{
  "num_hidden_layers": 20,
  "hidden_size": 128,
  "num_attention_heads": 4,
  "num_key_value_heads": 4,
  "head_dim": 32,
  "intermediate_size": 512,
  "vocab_size": 3486,
  "hidden_act": "gelu",
  "norm": "layernorm",
  "norm_place": "pre",
  "norm_eps": 1e-05,
  "positions": "rope",
  "rope_theta": 27700.0,
  "rope_fraction": 0.25,
  "qk_norm": false,
  "attn_scale": 0.177,
  "bias": "all",
  "tie_word_embeddings": false,
  "parallel_block": true,
  "init": "orth",
  "init_std_qkv": 0.0345,
  "init_std_o": 0.0,
  "init_std_up": 0.0345,
  "init_std_down": 0.0,
  "optimizer": "muon_variant",
  "learning_rate": 0.00232,
  "lr_mult_o": 4.0,
  "beta1": 0.95,
  "lr_head": 0.00775,
  "max_grad_norm": 1.0,
  "warmup_steps": 200,
  "schedule": "wsd",
  "decay_fraction": 0.646,
  "decay_shape": "cos",
  "final_lr_fraction": 0.02,
  "batch_tokens": 32768,
  "max_seq_len": 1024,
  "doc_mask": false,
  "train_tokens": 329100000,
  "max_steps": 10044,
  "dataset": "wikipedia_en"
}
Each number is 128 + 32 x the weight over its row's rms, rounded and kept within 0 to 255. Layers, rows and columns count from 0. The size above them is the row's rms in percent of the matrix's.

# layer 12 MLP down (transposed), 512x128, rms 0.206, rows 125-151, columns 0-127
size [103 106 101  91 107 102 115  94 100  99  95 110  98 100  93 104  90 111 106  95  97 106 102  95 109  99  92]
[[138 145  55 130  79 130 115 119 165 165 136 138 109 147 153 105  91 103 171 189 158 165 119  82 100 145 131  86 147 133  86 145  93 113 142  44 128 135 146 115 105 174 111 146 132 135 121  89 115 154 151 129  98 144 129 124 140  66 139 180 177  37 187 146 146 156 155 135 138 149  88 159 134 161 169  66  96 121 116 131  92  49 104 105 173 162 161 131 139 100 109  96 118 170 181  97  83 163 124 105 156 167 117 122  88  68 186 137 122 125  93 157 136 162 161 160 103 112  79 104 178 115 134 104 134 142 158 121]
 [ 81 140 155 120 131 113 128 160 145 183 160 123 108 133 108 119 143  78  99 166 126 128 151  86 116  77 114  86  78 139  98 126 132 131 176 141  49 161 111 116 130 125 154  85 154  85 108 145 132 101 173 110 143 111 142 129 122 170  73 112 130 170 180  98 157 137 122 121  92 126 138  30 175 104 104 161 171 124 136 126 143 162 156 150 154 180 141 145 180  67  79 122 129 103 115 102 128 138 131 176 158 170 127 128 129  92 158  75 144 155 202 116 107  82  77 139  55 168  82 106 138 163 136 110 106 198 144 169]
 [ 72  76 194 151  87 115 131 133  89  99 117 123 134 112 101 154 176  78 145 141 109 140 104 142  77 150 162 221 146 143 141 144 143  92 139 122 128 162  98 106  71 144  95 117 141 157 167 148 136 107 125 111 113 153 145 111 163  41 100 145 177 128 145 167  93  77 139 132 143 167 147  94 125 152 137 158 120 124 161 153 187 169  93  97  91  93  99 170  75  68 120  67  93 171 138 181 125 169 161  70 137 143 143 103 155 127 128 132 159 130 100 117 117 138 158 102 170  44 113 123 139 136 180 145 103 146 133  93]
 [206 111 118 194  77 184 121 145 109 142 108 150 107  92 127 124 128 168 140 167 102 159 129 141 155 149 195 157 113  77  56 114  96 106 197 170 167 181  72 135 164 118 101 147 152 132  98 102 170 158 174  84 140 118 131 130  98  89 144  68 115  87  96 102 113 107 119  90 129 169 102 120 167 150 113 102 164 115 130 143 172 129 134 101 177 124 157 123 102 110 161 163 138  89 158  84 155  79  78 125  98  90 173 126 170 125 141 177 106 133 130 135  87 136  82 135 102 141 153 136 162 148 115  82 129  45 135 126]
 [112 129 105  89 153  99 103 175 147 127 120  58 144  76 150 165 126 101 132  99 140 162 114  98 170 125 109 168 140 124  75  95 158 117 103 174 176 209  88 143 161 139 124 155 141 109 116 169  99 173  66 185 145 110 125  72 214 103  93 134 173 149  99 122 133 132 113 172 122 111 157 113 201 133 133  82 124 140  80 105 110 120 128 155 147 103 134  98 142 135 129 140 166 163 102 146 167  68 124 160  89 182 102 140 149 125 157 140 101 168 121 103 120  81  65 121 113 157  63 146 136  93 134 187 126 126 128  68]
 [132 146  56 139 142 143 185 159 162 126 145 129 143 125 125 135 150 151  33 185 100 117 109 104  58 164 154 186 111 177 115 153 118  89 109 111 128 118 132 166 133 129  86 153 148 116 125  75 133 129 140 117 167 110 133  75  99 136  96 123 125 145 153 132 144 136  64 120 162 140  78 159  81  89 127 123  93 177 116 114 130  86 125 146 135 140 127  98 181 154 114 116 183 120 109 139 160 116 150 137 141  98 134 176  93  71 130  96 178 105 133  83 164 162  52 204  77 115 150 166  98 160 187  99 124  68 135 160]
 [ 80 109  90  90 128 118 131 149 173  88 157 126 107 184 106 155 136 165 138 148 119 107 123  88 157  97 139  93 110 141  96 142  78 152 106 107  90 133 178  95  63 213 127 142  89 137 104  73 105  75  75 179  78  69 133 143 150 157 162 112 156  92 134  61 117 145 112 122 144 146  99 121 105 132 163 190 167 118 126 156 130  61  91 143 133 141 213 164  98  87 143 128 144 139 147 106 153 182 110 157 147 169 143 140 114 128 173 141 122 188  84 107  79 140 169 119 149 117 128 138 108 121 140 182 110 168 163 113]
 [140 110 146 115 107  87  86 110 113 140 132 170 132 117  72 125 166 155  89 135 148 179 164 115 102 162 170 100 105 195 151 163 133 164 155 167 145  83 146  95 117 154 132 127 187 120 123 102 138 201 120 107 136 134 137 131 105 150  89  74 110 108 147 184 123 162 141 126  73 164 124 114 160 163  99 102 154  97 129 147 222  66 103  97  76 146  96 103 139 117 129 148 148 125 119 118  56 105 133  75 113 160 161 122  84 133  89 166 122 110 133  84 139  74 156 179 128 159 112 199  90  90  67 157 157 152 164 114]
 [116 115  63 142  95 151 160 114 100 134 199 141 181 127 108  89 102 149 124 113 134 122 115 160 113 155  41 150 115 142  86 114 170 152 168 172 109 119 152 188 130  82 161  79 159 229 122 135 127 115  73 128  93 132 117 169 113 135  96 118 162 149 136 159 152 184  81 153  87  94 145  85 147 103 131 124  93 119 183 125  99 107 168 117  89 120 150 144 150 141 137 125 119 146 119  65 179 125 120 201  96 101 117  90 119 159  88 144 167  93 156  89 104 106 131 134 110 144 114 101  90 127 113 192 205 112 116 140]
 [164 161 124 145  57 158 158 140 124 141 101 141  84  63 173  85 143 114 103  93 197 189 147 129  84 100 110 115 175 168 163  70 142 107 138 153 115 112 138 120 111 114 156  98 138 137 111  94 184 156 151 164 132 122 107 115 167 159 170 112 116 167 155 135 219  84  97 195 148 107  94 161 121 150 137 115 121 130  81 132 115 140 104  81 131 137 115 112 115 131  76  87 125 135 113  87  89 102 184 115 149  83  96 143 161  86 123 103 114 104 104  47 161 114 155 105 166 106 179 206 159 150 152 112 140 126 139 140]
 [154 198 141 187  97 103 136  84  66 169 159 116 106 103  80  79 130 142 151 175 158 145 159 144 124 145 149 104 121 105 108 172 115 128 160 125 171 155 119 111 127 142  89 114 142 162 139 158 125 142 110 175 115 128 120 136 126 163 172 182 135 130 147 202 180 113 101 132 125 190 123 162 130  76 124 163 132 130 170 143 120  75 138 103  81 112 127  81 122  39  54  90 107 174  88  75  76 154 111 121 110 117 123 154  42  92 131 150 105 101 104 109 154 179 159 124 143 122 117 135 106  81 103 140 148  92 167 153]
 [132 102  97  98 150 190 107 128  97 133  98 123 113 123  63 140 163 118  92 143 100 106  68 178  87 199 137  76 142 152 142 140 172 116 115 165  76 143 176 128 123 147 119 143 130  99 103 107 120 125  79 165 151  72 154 200 145 130 100 122 134 119 130  78 104 137 163 142 114 103 136 110  88 112 189 150 178 150 123 190 101 135 125  83 103  90 114 119 178  89 156  93 178 135 148 108 130 152  92 174 135  93  84 143 108 152 113 131 218 135 156 153 148 127 103 106 129  69 133 202 122 124 136 111 102 161 197  92]
 [150 150 177  83 119 117 103 105 103 133 126 146 134 124 122 154 125 204 135 151  83 118 161 163 153 116 145 200 150 123  93 108  78 162 146 124 101 127 150 150 113 182  55 131 108 115 111  79 131 132  91 112 129 188 177 110 109 115 108 160 164  90  60 122 159 132 112 114 154 128  86  89  84 150 105 178 120  60 146 197 100 143  82  98 133  81 158 147  97 132 161  95 112 142 114 134  84 155 129 102 108 145 103 130 124 134 126 181 128 153  98  85 111 118 207 173 144 207 119 120  83 145 150 175  67 141 164 120]
 [112  38 175 165 177 119 195 152  95  77 127 137 183 113 101  77 161 126 117 170 186 129 168 161 143 134  80 149 148 161  61 109 124 132 116 125 136  99 167 109 109 156 126 139 124  97 129 106 137 105 153 160 168 177 136 205  95 112 137 131  76  81 174 118 114  99  95 115 132 107  97 107 138 147  98 166 165 141 130 156 157 114 172  98 150 136 123 134 121 120 147 128  96 151  63 141  86 190  98 124 116  99 105 109 115 144  65 117  97  91 106 145 142 116 196 124  47 112 158 128 131  92 138 133 191 127  89 151]
 [113 171 137  74 110  84 170 126 138 113 119 161 148 115 116 128  40  55  37 139 117 162 144 107 147 141 140 113 130 107 115 133 158 122 164 189 155 118 126 159 149 163 132 152 196 117 143  92 113 105 201 135 158 163 149 129  74 123 114 106  48 103 142 126 101 161 166 109 129 142 199 105 137 183 148 134 102 120 128 174 104 125 126 137  68 131 131 135 113 134  64 115 142 155 205 139 148  82  97 123 118 132 177 130  80 130 138 120 120 129  86 118 142  76 175  99 153 134 103 105 138 164  54 149 115 163 149 147]
 [140  92 133  63  88 129 142 108 105 138 136 111 149 132  84  92 107 141  88 169 105 123 117 112 133 178 101 112 106 122 109 155  44 158 123  87  83 181 104 162 123  99  92  99 130 157 119 141 129 103 118 136 142 140 146 123 108 123 146 183 170 127 173 186  90 160 140  53 115 125 159 159 100 101 142 159 142 132 110 149 127 112 104 128 127 132  60 134 167 111 118 175 189 190 119  96 105 132  93 204 101 105 148 111 110 145 187 176  61 167  95 166 138  93 125 157 126 108 156 143  90 146 137 191  98 163 214 110]
 [165 188 189 112 103  98 134 112  86 132 103 100 120 107 176  86  90 116 168 131 151 133  89 137  51 136 131 118 159 196 125 185  94  85 115 170 146 128  85 114  98 149  99 138 153 111 161  66 125  91 148 104 109 152 129 113 120 153  97 162  73 124  88 102 125 138 128 241 141  69 147 126 119 185 128 138 105 137 140 127 166 108 143 117  78  98 132 129 141 106 139  93 105 118 180  51 168 136 189 140 157 158 148 146 151 171  88 174 142 120 162 112 119 104 118  94 164  90 179 123 129 125  94 123 115  92 167 145]
 [111 127 158  83 150 166 150  91 129  98 126 119 100 145 169 134 119 144  90  91 130  82 148  66 176  74 140 152 130 163 218 134 115 113  91  61  96  45 144 149 117 120 152 150 123 111 161 132 141 153 112 172 177 158 141  83 129 112 141 180 166 134 173 113 129 202 122 142  99 116 142  52 103  77 135 101 122 131 158 120 126  81 132 106 213 145  86 148  91 143 140 147  76 147 116 156 155  46 132 159 157 138  96 113 136 101 126 148  93 135  63  95 139 124 135 136 106 116 128 129 128 133 136 189 151 150 161 159]
 [ 62 193 143 163 108 183 151 147 164 160 132 131 160  92 148 175 118  99 147 200 160  96 120  56 119 131 124 182  99  94 114  75 112 193 118 152 126  73 133 179 115 117 155 156 185 160 125 160  92 141 105 132 162  89 106 151 134 127 199 167  95  95 164 138 120 140 130 137  99 169 144 113 116 128 112 134 152 130  76 150  60 149 154  71 151 131  88 135 138 104 180 129  72 101  87  73 157 115 127 142 131  77 131 110 122 118 121 126 102 131 148 127 106 135 107 113 109 182 117  84 142 106 172  94 175 113  57 137]
 [ 60 178 170 151 181 117 194  89 121  89 121 157 149  88 171  81 156 109 122 143  97 161  65 142 106 136 134 127 109  86 153 147 146 133 126 166  99 151 100 129 112 122 158 150  86 159  65 114 142  68 154 208 171 166 106 113 103  88 101 148  91 142 152 121 148 119 172 179  92 156 101  91 110 204 120 145 164 138 121 129 155 104  99 146 114 142 144  88  84 132 137 144  61 156 129 108  91 103 118 175  96 134 145 108 112  55  89 156  94 135 130 124 147 187 154 122 165 185 133  80 110 106 107 147 149 145  91 133]
 [141 157 175  63  85 111 107  99  68 127 121  81 167 114 130 200 186 170 136 145 123 167 117 107  57 123 132 127 151 107 146  72  89 142  93 125 100 159 157 113 110  95 111 141 113  99 159 188 111 117 128  73 107 127 135 127 166 156 153 117 104 189  91 129 161 130  53  98 116 174 163 110 118 109 127  88  51 163  97 159  92 136 156 144 139 142 190 190 112 151 144 114 148 166 127 136 126 162 102 127 113 205 127 131 124 111 192 110 131 137 114 110 101 164  97 144 180 107 151 143 111 112 147  85 119 143  63 153]
 [129 113 116  94  76 133 183  96 189 131 112 139 150 118 191 125  74 136 114 113 124 159 127 136 136  97 103 120 137 102 113 103 117 141  61  87 141  71 140 137 116 190 124 160 124 156 132 152 175 124 108 117  72 188  81  82 159  66 125 130  76 141 133 109  75 165 124 135 164 103 157 139 170 148  87 111 157 174 118 118  86 145 160 133 111 103 144 105 145 122  88 123  93 140 149 100 104 175 103 207 154 204  80  92  76 141 101 129 118 166 175 134 152 152 152  73 110 169 112 136  79 152 114 165 192 130 131 165]
 [116 103 145 113 138 133 113 145 127 131  92 161 151  94 150 153 120 122 182  96 138 118 103 143 123 198 130 148 147 154 135 127  78 112 117 162 176 126 154 127 115 111 180  71 120 123  92 167 170 110  85 153  67 112 104 123 190 139  72  72 132 128 117 137 147 177 132 179 142  87  93  95 163 149 154 111 208  91  81 167 158  97 114 135  89 151  71 131 126  86  80 142 187 151 142 145  89 155 163  91 161 120 158  96 166 146 130 125  65 145  85 116 182 126  86 129 159 129  79 148 115  67 120 194 174 126 100  95]
 [165 151 127 139 130 141 118 156 160 109 156  74  87 172 144 118 145 114 116  92  88  85  52 167 137 156  60 110  93 165 106  59 124 138 176 116  96 126 147 113 174 134 138 104 199 195 115 157 126 148  80 187 147  87 109  78 154 182 119 145 122 181 165  84 146 132 106  86 137 185 117 126 128 154 144 176 131  70 163 136 158  91 141  79 115  64  78 165 159  69 122 160  96 148 167 141 139 106 125 151  95 138 110 161 129  79 118  90 116 132 134 134 110 134 146 116  91 159 155 100 121 152 141 170 150  80 141 141]
 [106 153  98 138 162 149 167  67 113 153  78 119 160 120 104 148 152 140 106 110 173 152 163 140 111  95 127  96  87  74 124 135  87 130 125 135 149 161 100  48 142 113 116 141  92 112 133 182 163 118  48  71 116 151 154 136 158 170 149 113 173 190 205 107 101 111 168  72 102 160 190 170 154 109 117 106 191 180 149 108 122 108 129 127 116 172 137 116 142 147 125 145 185 130 123 157 127  83 130  98 131 142  97 123 120  79 128  90 193 135  81 135 122 104 154 130  81  89 148  96 142 158 138 152 100  71  65 128]
 [137 139 106 158 112 186 144 146 134 142  93 111  82 136 132  42 113 172 112  90 185 148 137  81  98 137 216 116 143 123 103 128 176 131 151 128 125 127 160 111  95 177  64 116 106 132 104 175 132 160 145 137 134 152 135 143 117 120 142  99 144  63  77 185 183 100 107 172  99 110 152 149  77 100 133  74 112 168  53 174 148 150 133 156 141 121 113 150 148 150 133 135 169 161 140 169 143 106  94 133 135 129  89 122  98 142 107 140 100  85  97 126  77 119  96 163 157 137 135  70 173  92  94 204  91 148 165  91]
 [147 104 103 209 128 160 177 164 121  99 138  56 164 102 100 102  87 141 135 104 133  88 116 159 154 142 116  33 138 139 130 128 141 137 108 155 124 165 167 119 123  93 126 102 169 142 121 176 111 142 134 168 137 135 121 106  82 132 189 133 155  81 119 177 173  80 117 143 107  91 154  93 137 134 176  73 101  74  87 140 158 125  84 138  88 111 117 181 111 109 144 128 161  99 144 176 126 113  68 167  89 133  97 130  66 145 113 178 137 111 106 104 122  97 174 130 163 111 145 159 152 160 158 105 204  85  80 164]]
# layer 12 MLP up, 512x128, rms 0.191, rows 126-152, columns 0-127
size [109 103  95 104  96 105 101  95 105  99 101  97 101  98 110  97 111 105 108  98 104 101  97 107 104  92  97]
[[117 107 105 101 109  66 145  40 162 132 118 180 147 100 123 128 132 119 192 189 100 160  90 149 130 142 150 138 116 132 141 161  74 135 111  75 147  62 110 124 144 185 161 149 178 163 169 118  97 156 151 112 155 168 125 117  80 162 115 124 119 159 154 156 167 158 161 191 102  97 171 145 107 128 154  52  94 182  65  81 129 138 148 134 170 110  92 103 127 137 155 139 130 171 142 147 113 138 122  88 159 115  61 120  84 121 122 132 172 162  89  89 106 128  92  90 161 133 117 124 192 140  81 135  89 132 117 101]
 [157 157 130 104 180 150 149 161 169 121 116 100  72  77 153  65 180 177 105 144  83 114 150 134 106 133 133 109 180 192  78 113 122  60 151  92 146 124 107 120 155 113  97 143 118 111 154 116 173 150  99 111 165 147 160 165 108 194 136 126 112 185 142 103 126 163  89 111 151 158 105 166  52  77 135 144 135 105  87 120 118 157 135 136 168 144  84 116  30 134  93 114 115  93  76 115 108 124 130 168 165  67 119 176  88 169 120 127 160  99 134 144 153 127 113 176 142 123  82 110 108 160  88 140 121 147 163 163]
 [158 135 123 118 116 128 105 172 194 131 101  93 137 169 162 130 125  87 169  60  88 127  82 170 115 108 134 146  95 122 136 105 110 122 114  90 137 199 168 157 136 118 148 148  75 101  97  89 112 139 131  90 118 133 101 151  80 136 150  73 168 150 152  96 160 164 122  98 173 147 163 141 135 117 105 137 107 155 117 158  83  96 142  82 181  99 117 115 199  47 106 163 103 145  78 137 135 139 140 107 180 131 138 102 171 145 117  83 114 105 165 148 199 143  63 125 132 170  86  97 126 102 110 198 154 115 187 164]
 [179  94 114  86 181 148 121 116 135 161 153 111 110 106 153  86 183 110 151 141 160 119 125 144 133  88 156 108 167 154 171 171 116 147 180 142 125 193 182 171 138 122 147 111 185 141 120 190 180 113 143  81 111 106 142 142 156  84 162 110  98 167  66  86 115  92 107 151 146  28 148 114  87 144 111  57 133  70 104 142 149 149  82  92 157 152 135 117 130 133 123  80 108  99  94 145 157 135 123 118 108 165 101 112  97 147 140 120 184  89  54 106 164 101  97 143 105 142 154 118  69 100 163 134 125 146 129 160]
 [103 111 150 162 108  76  76 185 113 120 138 133 107 134 196 153 155 144 125 175 121 141 113 122 183 134 139 100  92 125 182 165 107 138 146 131 135 158  98 114 144  99 177 110 156 200 143 120 122  87 163 144 151 136  96 154  90 169 123 180 165 163 101  82  61 167 199  96 111 113 105  86 133 171 137 172  97 114 137 101 179 145 111 119 122 117  96  77 131  90 131  46 122 130 157 115  88 162 104  90 109  60 173 140 183  86 113 101 137  95 122 113  85  64 124 133 177 103 116 141 120 167 106 137 157 142 154  95]
 [111 123 139 137 100  90 150 166 137 169 190 134 115 152 154 191  98  99 143 110 158 129 147 127 184 137 209 127 128 111 106 163 154  37 139 128 129  82 109 182 140 126 119 136 121 204 139  86 153 135 130 118 108  87 111 128 160  92 134  66 161 134 108 137 147  80  97  93 134 165 104  99  89  50 172 105 133 139 190 112 113  69 170 135 117 154 109 100 168 113 156 162 135  89  88 179 131 177 133 149 139 119 140  85  81  59 146  83 104 103 144 159 170 129 155 121  80  85  96 147 141 129 116 104 159 105 146 124]
 [101 159  94 137 177 161 119 115 117 124 111  99 134 112 145 151 197 151 120 117  49 121 112  90 136 124  97 185 151 154 145 110 178 119 104  91  92 164 108 115 165 173 154 129 110 147 128 153  98 170 110 118  79 103 134 159 137  83 180 112 130 225  95  92 111  57 134 152  82  80 165  82 109 122 133 100 108 162 115 155 109 183 137 114 123 149 110 100 154 129 145 148 157 120 101 140 196 151 147 124 102 107 135 152 120 103  79 154  74 151 171 195 117 157  46 172 140  95 101  85 152 147 125 147 102 166 117 165]
 [173 105 210  95 121 162 136 139  99  89  90 143 121  55 153 116 165  64  47 135 109 157 143 101 137 120  91 131 108  67 152 100 154 151 166  88  92 118 172 159 168  96 128 152 115 153 174  86 185 161 139 137 168 127  74 110 114 115 174 136  79 146 128  96 155  96 199 122 144 105 100  82 173 107 125 148 157 171 151 109  81 139 129 114 133 132 160 113 156 154 165 151 136 102  84 124 166 133 139  93 193 148 141 158 132 101 149 111 101 141  78 143  85 133  89 138 120 146 124 135 212 123 134 159  95 107  98  98]
 [134  67 138  72 104 117  98 128 109 139 123  94 140 190 133 143 125 141 162 172 109 120 108 179 126 121 135 160 136 137 117 102 107 118 138 123  88  77 110 126 120 154 147 157 105 203  70 125  74 145  85 198 186  76 164 115  65 141 182 124 148 105 133 119  80 134  95  82 156  90  81 135 165 111 139 211  72 189 157 151 119 146 125 169  80 173 128 153 155 107 128 164  99 149 164 124  96 153 142 100 150 111 127 162 178 159 105 116 162 120 124  99 144 133 119 126 137 118 163 154  44 138 153 112 171 119 183 108]
 [ 99  77 105 125 150 136 151 137 163 139 155 106 146 195 165 125 167 130 126 178 107 103 168 125 173 143  79 124 171 110 153  95 139 132  97 184  87 122 168 178 140 130 122 116 152 102 161 117 175 109  99 167 135 144 125 107  91 176 175  90 164 126  94 136  55 119  85 172  81 137 118 112 112 157   1 127 147 190 120 143 127 119 124 129 139 110  80 119 122 134 136 125 125 104 136 139  83 148 153  96 101 142 141  26 159 163 135 181  94 111 146 153 101 149  95 155  87 129 122  90 151 173 119 102  88  92 106 114]
 [101 119  61 132 122 145 117 105 116 144 134 128  99 166 174  60 121  82 103 123 126 125  85 134 121 138 146 132 151 132 199 145 154 119 211 109 114  90 133 135 140 115 121 214 152 171 163 147 128 186 131 131 123 133 123 131 146 144 170 131  55  80  50 112 104 139 148 139 114  80 147 126  97 134 171  77 148 143 118 101 115  78  75 172 134 102  56 108 182 136 153 171 109  92 135 134 112  97 156 190 121 128 122 110 109 156  99  96 149  43 164 140 137 159 147 133 112 189 141 202 107 125 115 151 126 141 141 136]
 [143  98  74 137  64 144 145 111 111 111  70 135 122 197 153 101 195 107 116 126 110 167 122  80 117 110 108 149 149 134 125  61 113 123 131 127 152 162 166 133 140 116 147  83 199 103 167 133 105 110 105  49 114 115 147 150 168 124 149  99  90 142  81 153 134 113 174 154 203 117  97 166 150 102 117 159 149 148 179 142 105 110  77 167 148 166  88 126 136 136 108 148  89 146  82 108  63 113 153 103 137 141 104 161 100 196  80 128 125  97 190 111  95  99  98 139  76  96 125 156 149 125 196 168 157 137 121 107]
 [161 101 133 146 126  94  76  90 160  77 175  93  62 197 148 146 125 117 151 143 150 127  89 126 144 165 119 110 117 160  83 151  94 150  81 199 159 179 129 162 151 157 185 131 129 131 107 109 110 127 103 144 119 142 158 210 110 109 149 168  98  85 143  81 139 132 130  93 141  77  81  97 153 169  89 100 181 105 134 132 132  62 126 107 161 111 126  98 153 146 179 141 147  87 116 126 162 104 115 124 141 143 103  71 128 125 146 111 130 144 127 161  53  96 203 149 101 151 122 105 167 105 114 136 113  46 166 145]
 [126 119 129 164 188 175 150  99 136 118 160 136 162 115 148 182 131  88 246  80  89 146 161 160 153 120  92 144 128 156 167 142  66 154 101  98 123 126  80 154  76 120 135 144 101 146 151  70 115 161 145 104 115  71 125  72 132 154 110 155 186 132 113 116 126 143 161 110 199 144 116 126 182  63 144 141  80 146 159 168 129 130 161 148 123 100 100 126 115 121 170 132 127 177  56  82  79 173 168 133 136 143 130 129  95 162 115 158 132 154 121  82  93 139  89 106 135  82 146 129 148  67 147 152 127 114 126 103]
 [139 119 164 109 159  70 102  97 162 131 185 105 150 155 178  96 138 129 143 140 150 149 134 165 144 154 123 112 105 160  76  88 121 126  98 136 112  71 175 129  73 106 169 158 144 219  98  53 137  98 127  86  98 133  98 112 128 113 106  93  94 131 154 173 101 157  89  85  90  86 129  45 159 118 143 116 110 120 146  89  53 117 150 145 117 115 141 158  89 141 148 131 131 154 173 141 124 227 158 111 154 146 161 100 103 129 114 162 159 126 152 110 126  87 140 114 169 197 133 155 138  73 103 137 160 106 125  90]
 [182 104 113 112 133 113  97 186 136 113 123  93 131 186  78 185  88  96 129  91 145 113 157 127 152 128 103  96 124 104 173 166 139 164 133  95 127 125 144 150 125 136 182 134 107 111  64 112  99 104 105  84 197  64 145 157 156 101 170 103 141 123 127 171 130 124 136  88 169 100 131 118  97  78 121 117  95 164 121 157 131 166 127 200 152 198  56 157 123  52 145 128 120 152  98 175 109 127 107 112  82 129 149 196 141 152 202  95 181 100 129 131 140 103  77  95 134 116 146 119 142 103 181  99 125 135 105 149]
 [103 110 166 145 169 133 159 151 118 142  80 140  90 157 156 128 157 132 148 140 121 151  99 126 110 201  95 119  90 130 115 133  63  95  83 154 163 152 123 145 156  98  90 121 111 133 102 150 138 102  75  82 110 136 172 112 132  90 143  74 122  88 146 154 135  97 104 118 120 111 129 123 199 173  94 150 116 101 155 151 139 108  96 144 126 158 170  83 121 121 129  86  74 175 127 172 150 107 152 136 216 151  86 126 168 179 217 165 152 141  97  94 117 130 141  89 127 146  56 129 173  90  97 138 128 161 100  40]
 [145 127 113 139 127  99  99 145  56 100  89 102  65 153 107 131 108 139 136  90  85 134 146 131 190 142 100 132 104 105 147 182 116 132 136 107 172  90 115 155 169  97 131 181 110 141 119 133 165 132  69 126 113 104 212 129 140 114 128 121 105  96 114 162 125  71 107 118 132 109 143 198 108  92 128 159 133 168 169  89 157 111 120 124  87 152 149 162 146 105  80  67 154 138 220 103 102  91 130 102 163 154 127 186 147 132 227 150 146  74 175 150 110 147 115 158  81 157 167 112 119 142 111  84 149 128 125  85]
 [143  75 167 178 165  83 135 158 127 115 112 129 145  24 129 168 143 150 108 141 100 137 121 147 120  65 100 144 143 106 146 132 199 146 126 153  92  99 138 221 138 103 123 128 136 103  63  99 176  85  92 158 122  84  95 131 133 131 133 132 175 161 137 137 163 132 194 130 163 179  69 133 151  81 172 111  95 123 147  99  71 118 133 131  62 137 145 159 188 120 133 100 139  94 129 121 137 126  63 109 122 120 105 130 171  99 110  90 106 114 158 149 129  85 120 207  97 159 134 124 120 126 146 156  89 109 130 168]
 [166 107  63 138  77 109 118 102 166 110 155 125 116 110 129  50 149 106 129 175 171 125 115  82 207 111 135 119 152 134 120 168 188 158 113 120 117  98 122 112 146 137 141 134 108 176  99  96 149 139 167 177 162 132 132 129  73  94 133 156 124  85 215 151  74 153 189 188 103 131 155 131 167 128 177 140 200 176  93  66 110 113 150 129 122 114  53 122 129 106  63 101 134  94 149  78 141 135 133  96 166  61 107 153 129 122 136 146  99 147 111 179 122 103 127 124 132 138 107  88 137 107 130 128 126 137 173 139]
 [101 109 145 121 100 116 118  78 109 135 113 150 128 184 128 158 169 131 124  95  89 165  79 140  81 136 104 103 103 138 135 150 130 125  76 108 176 123 147 121 105 131  86 147 110 181 130 152 153  93 108 135 121 111 145 131 140  99 145 113 143 134  89 176 132  72 138 170 101  62 104 144 162 147 128 121 139  66 116 146 128 109 141 144 175 156 202 170 171 144 101  79 102 211 174 141 130 145 186 115 136 162  54  53 115 181  98 131 112  86 158  93 131 110  93 101  93  81 157 145 104  87 125 126 184 139 214 151]
 [130 130  82  87 155 156 141 105 155 143 198 111 106 101 127 149 107 150 104 138 136 105 151 146 206 156 129  96 152 145 112 135 151 170 127 153 135 129 131 238  98  74 133 151 161 120 118  69 110 126 109  98 168 102 152  86 134 212 109 141 109 147  93 132 137 103 143  91 159 100 142 163 135  57 103  70 114 140 115 134 159 139 176 163 145 154 154 146 116 100 161  91 127 125  86 112 216 140  71 144 120 131 100 110 105  88 119  73 184 131 103 126 146 128  84 152 103 142 101  84 109 175 187 115  97 128  97 169]
 [137 110  75  60  92 135 160  96 125  97  91 116 132 137 137 116 110 173 110 112 142 114 175  28 163 130 141 133 184 122  96 137 118 113  80 128  64 154 118  95 160 155  94  97 148 103 122  86 156 149 149  69 155 121 201 108  97 172 102 150 108 102  90 187 150 151 168 144 168 112 137 149 149 116 132 120 148 167 128 107 110  88 109 152 150 135  43 144 134 164  83 143 107 131 110 153  84 133 218 106  99  68 155 144 129 110 152 111 151 161  89 131 158 169 132  97 148  87  97 146 145 166 133 140 183 162  97 130]
 [126 128 110 107  71 110 124 115 102 132 152 135 153  99 115 121 181 129 133 140  52 161 157 158 106 143 140 146 145 136 107 146 139  90 178 141 182 185 186  85 139 146 114 155 147 154 120  55 131 118 111 109 145 104 111 147 131 101 193 144 119 106 138 156 137 177 119 109 118  71 107 118 189 128 133 188 103 130  75 114 131 135 172 124 171 116 103 164 153 126 202  94 184 112 128 125 127 101 112 129 144 169 108 138  76 141  79 125 152  71 156 121 102 114  72 163  65  89  94  45 135 139 151 118 174  47 165 117]
 [115 132 160 135 150 128 126 111 102 110 180 155 188 147 150 129 127 148 129 125 125  80 124 151  93 152  52 127 114 101 114 128 127 149 186 138 144 136 124 100 140 125  91 148 161  84 105 116 179 123 106 107 111 139 125 156 123  49 157 122 163 135  57 125 133 134 165 107 145  66  59 132  71  96 135 140 138 170 128 103 102 137 176 143  91 148 138 134 183 153 190 146 134  88 112 187 150 174 141 139 208 105 164 162 137 190 146 139 147 153 121 167 139 158 121 120  81 159  90 149  29 140  76  82 106 139  85 161]
 [ 93 139 163 122 130 135  96 127  82 140 100 170  69 184 139 162 178  96 116 139 119 183 106 171 110  89 112 175  99 100 122 135 114 137 145 120 136  86 132 163 166 113  83 181 155 130 104 160  91  58  81  90 109 101  90 176 142 141  76 184 122 215 142 143 143 170 117 192 187 166 111 147 100 120 119 150 147 152 142  75  99 151 143  80  98 177 116  61 151  82 119 129 130 181 127  87 129 115 162 125 163 171 135 132 169 124 156 121 172 104 128 151 149 133 122 124 113 129  55  91  88 109 126 144 110 160 151 120]
 [101 139 161 149  94 158 145 105 112  96 141 107  82 162  74 187 136 135 110 140 109 178 160 170 118 159  99 119  92  90 124 122 130 113 101 148 198 100 160 137 144 132 145 130 159 127 119  97 121 193 108 159 201 139 106 127 133 129 197 116 170 115 117 145  80  93  95 131 112 118 141 134  61 112 146 128 222 153 132 112  96 101 114 144 137  90  69 144 152 119  90 117  98 102 139 189  84 191 136 146 102  84  64 104  79 114 155 109 145 115 100  84 170 178 133 164 103 134 122 139 142 103 141  94 197 162 144 185]]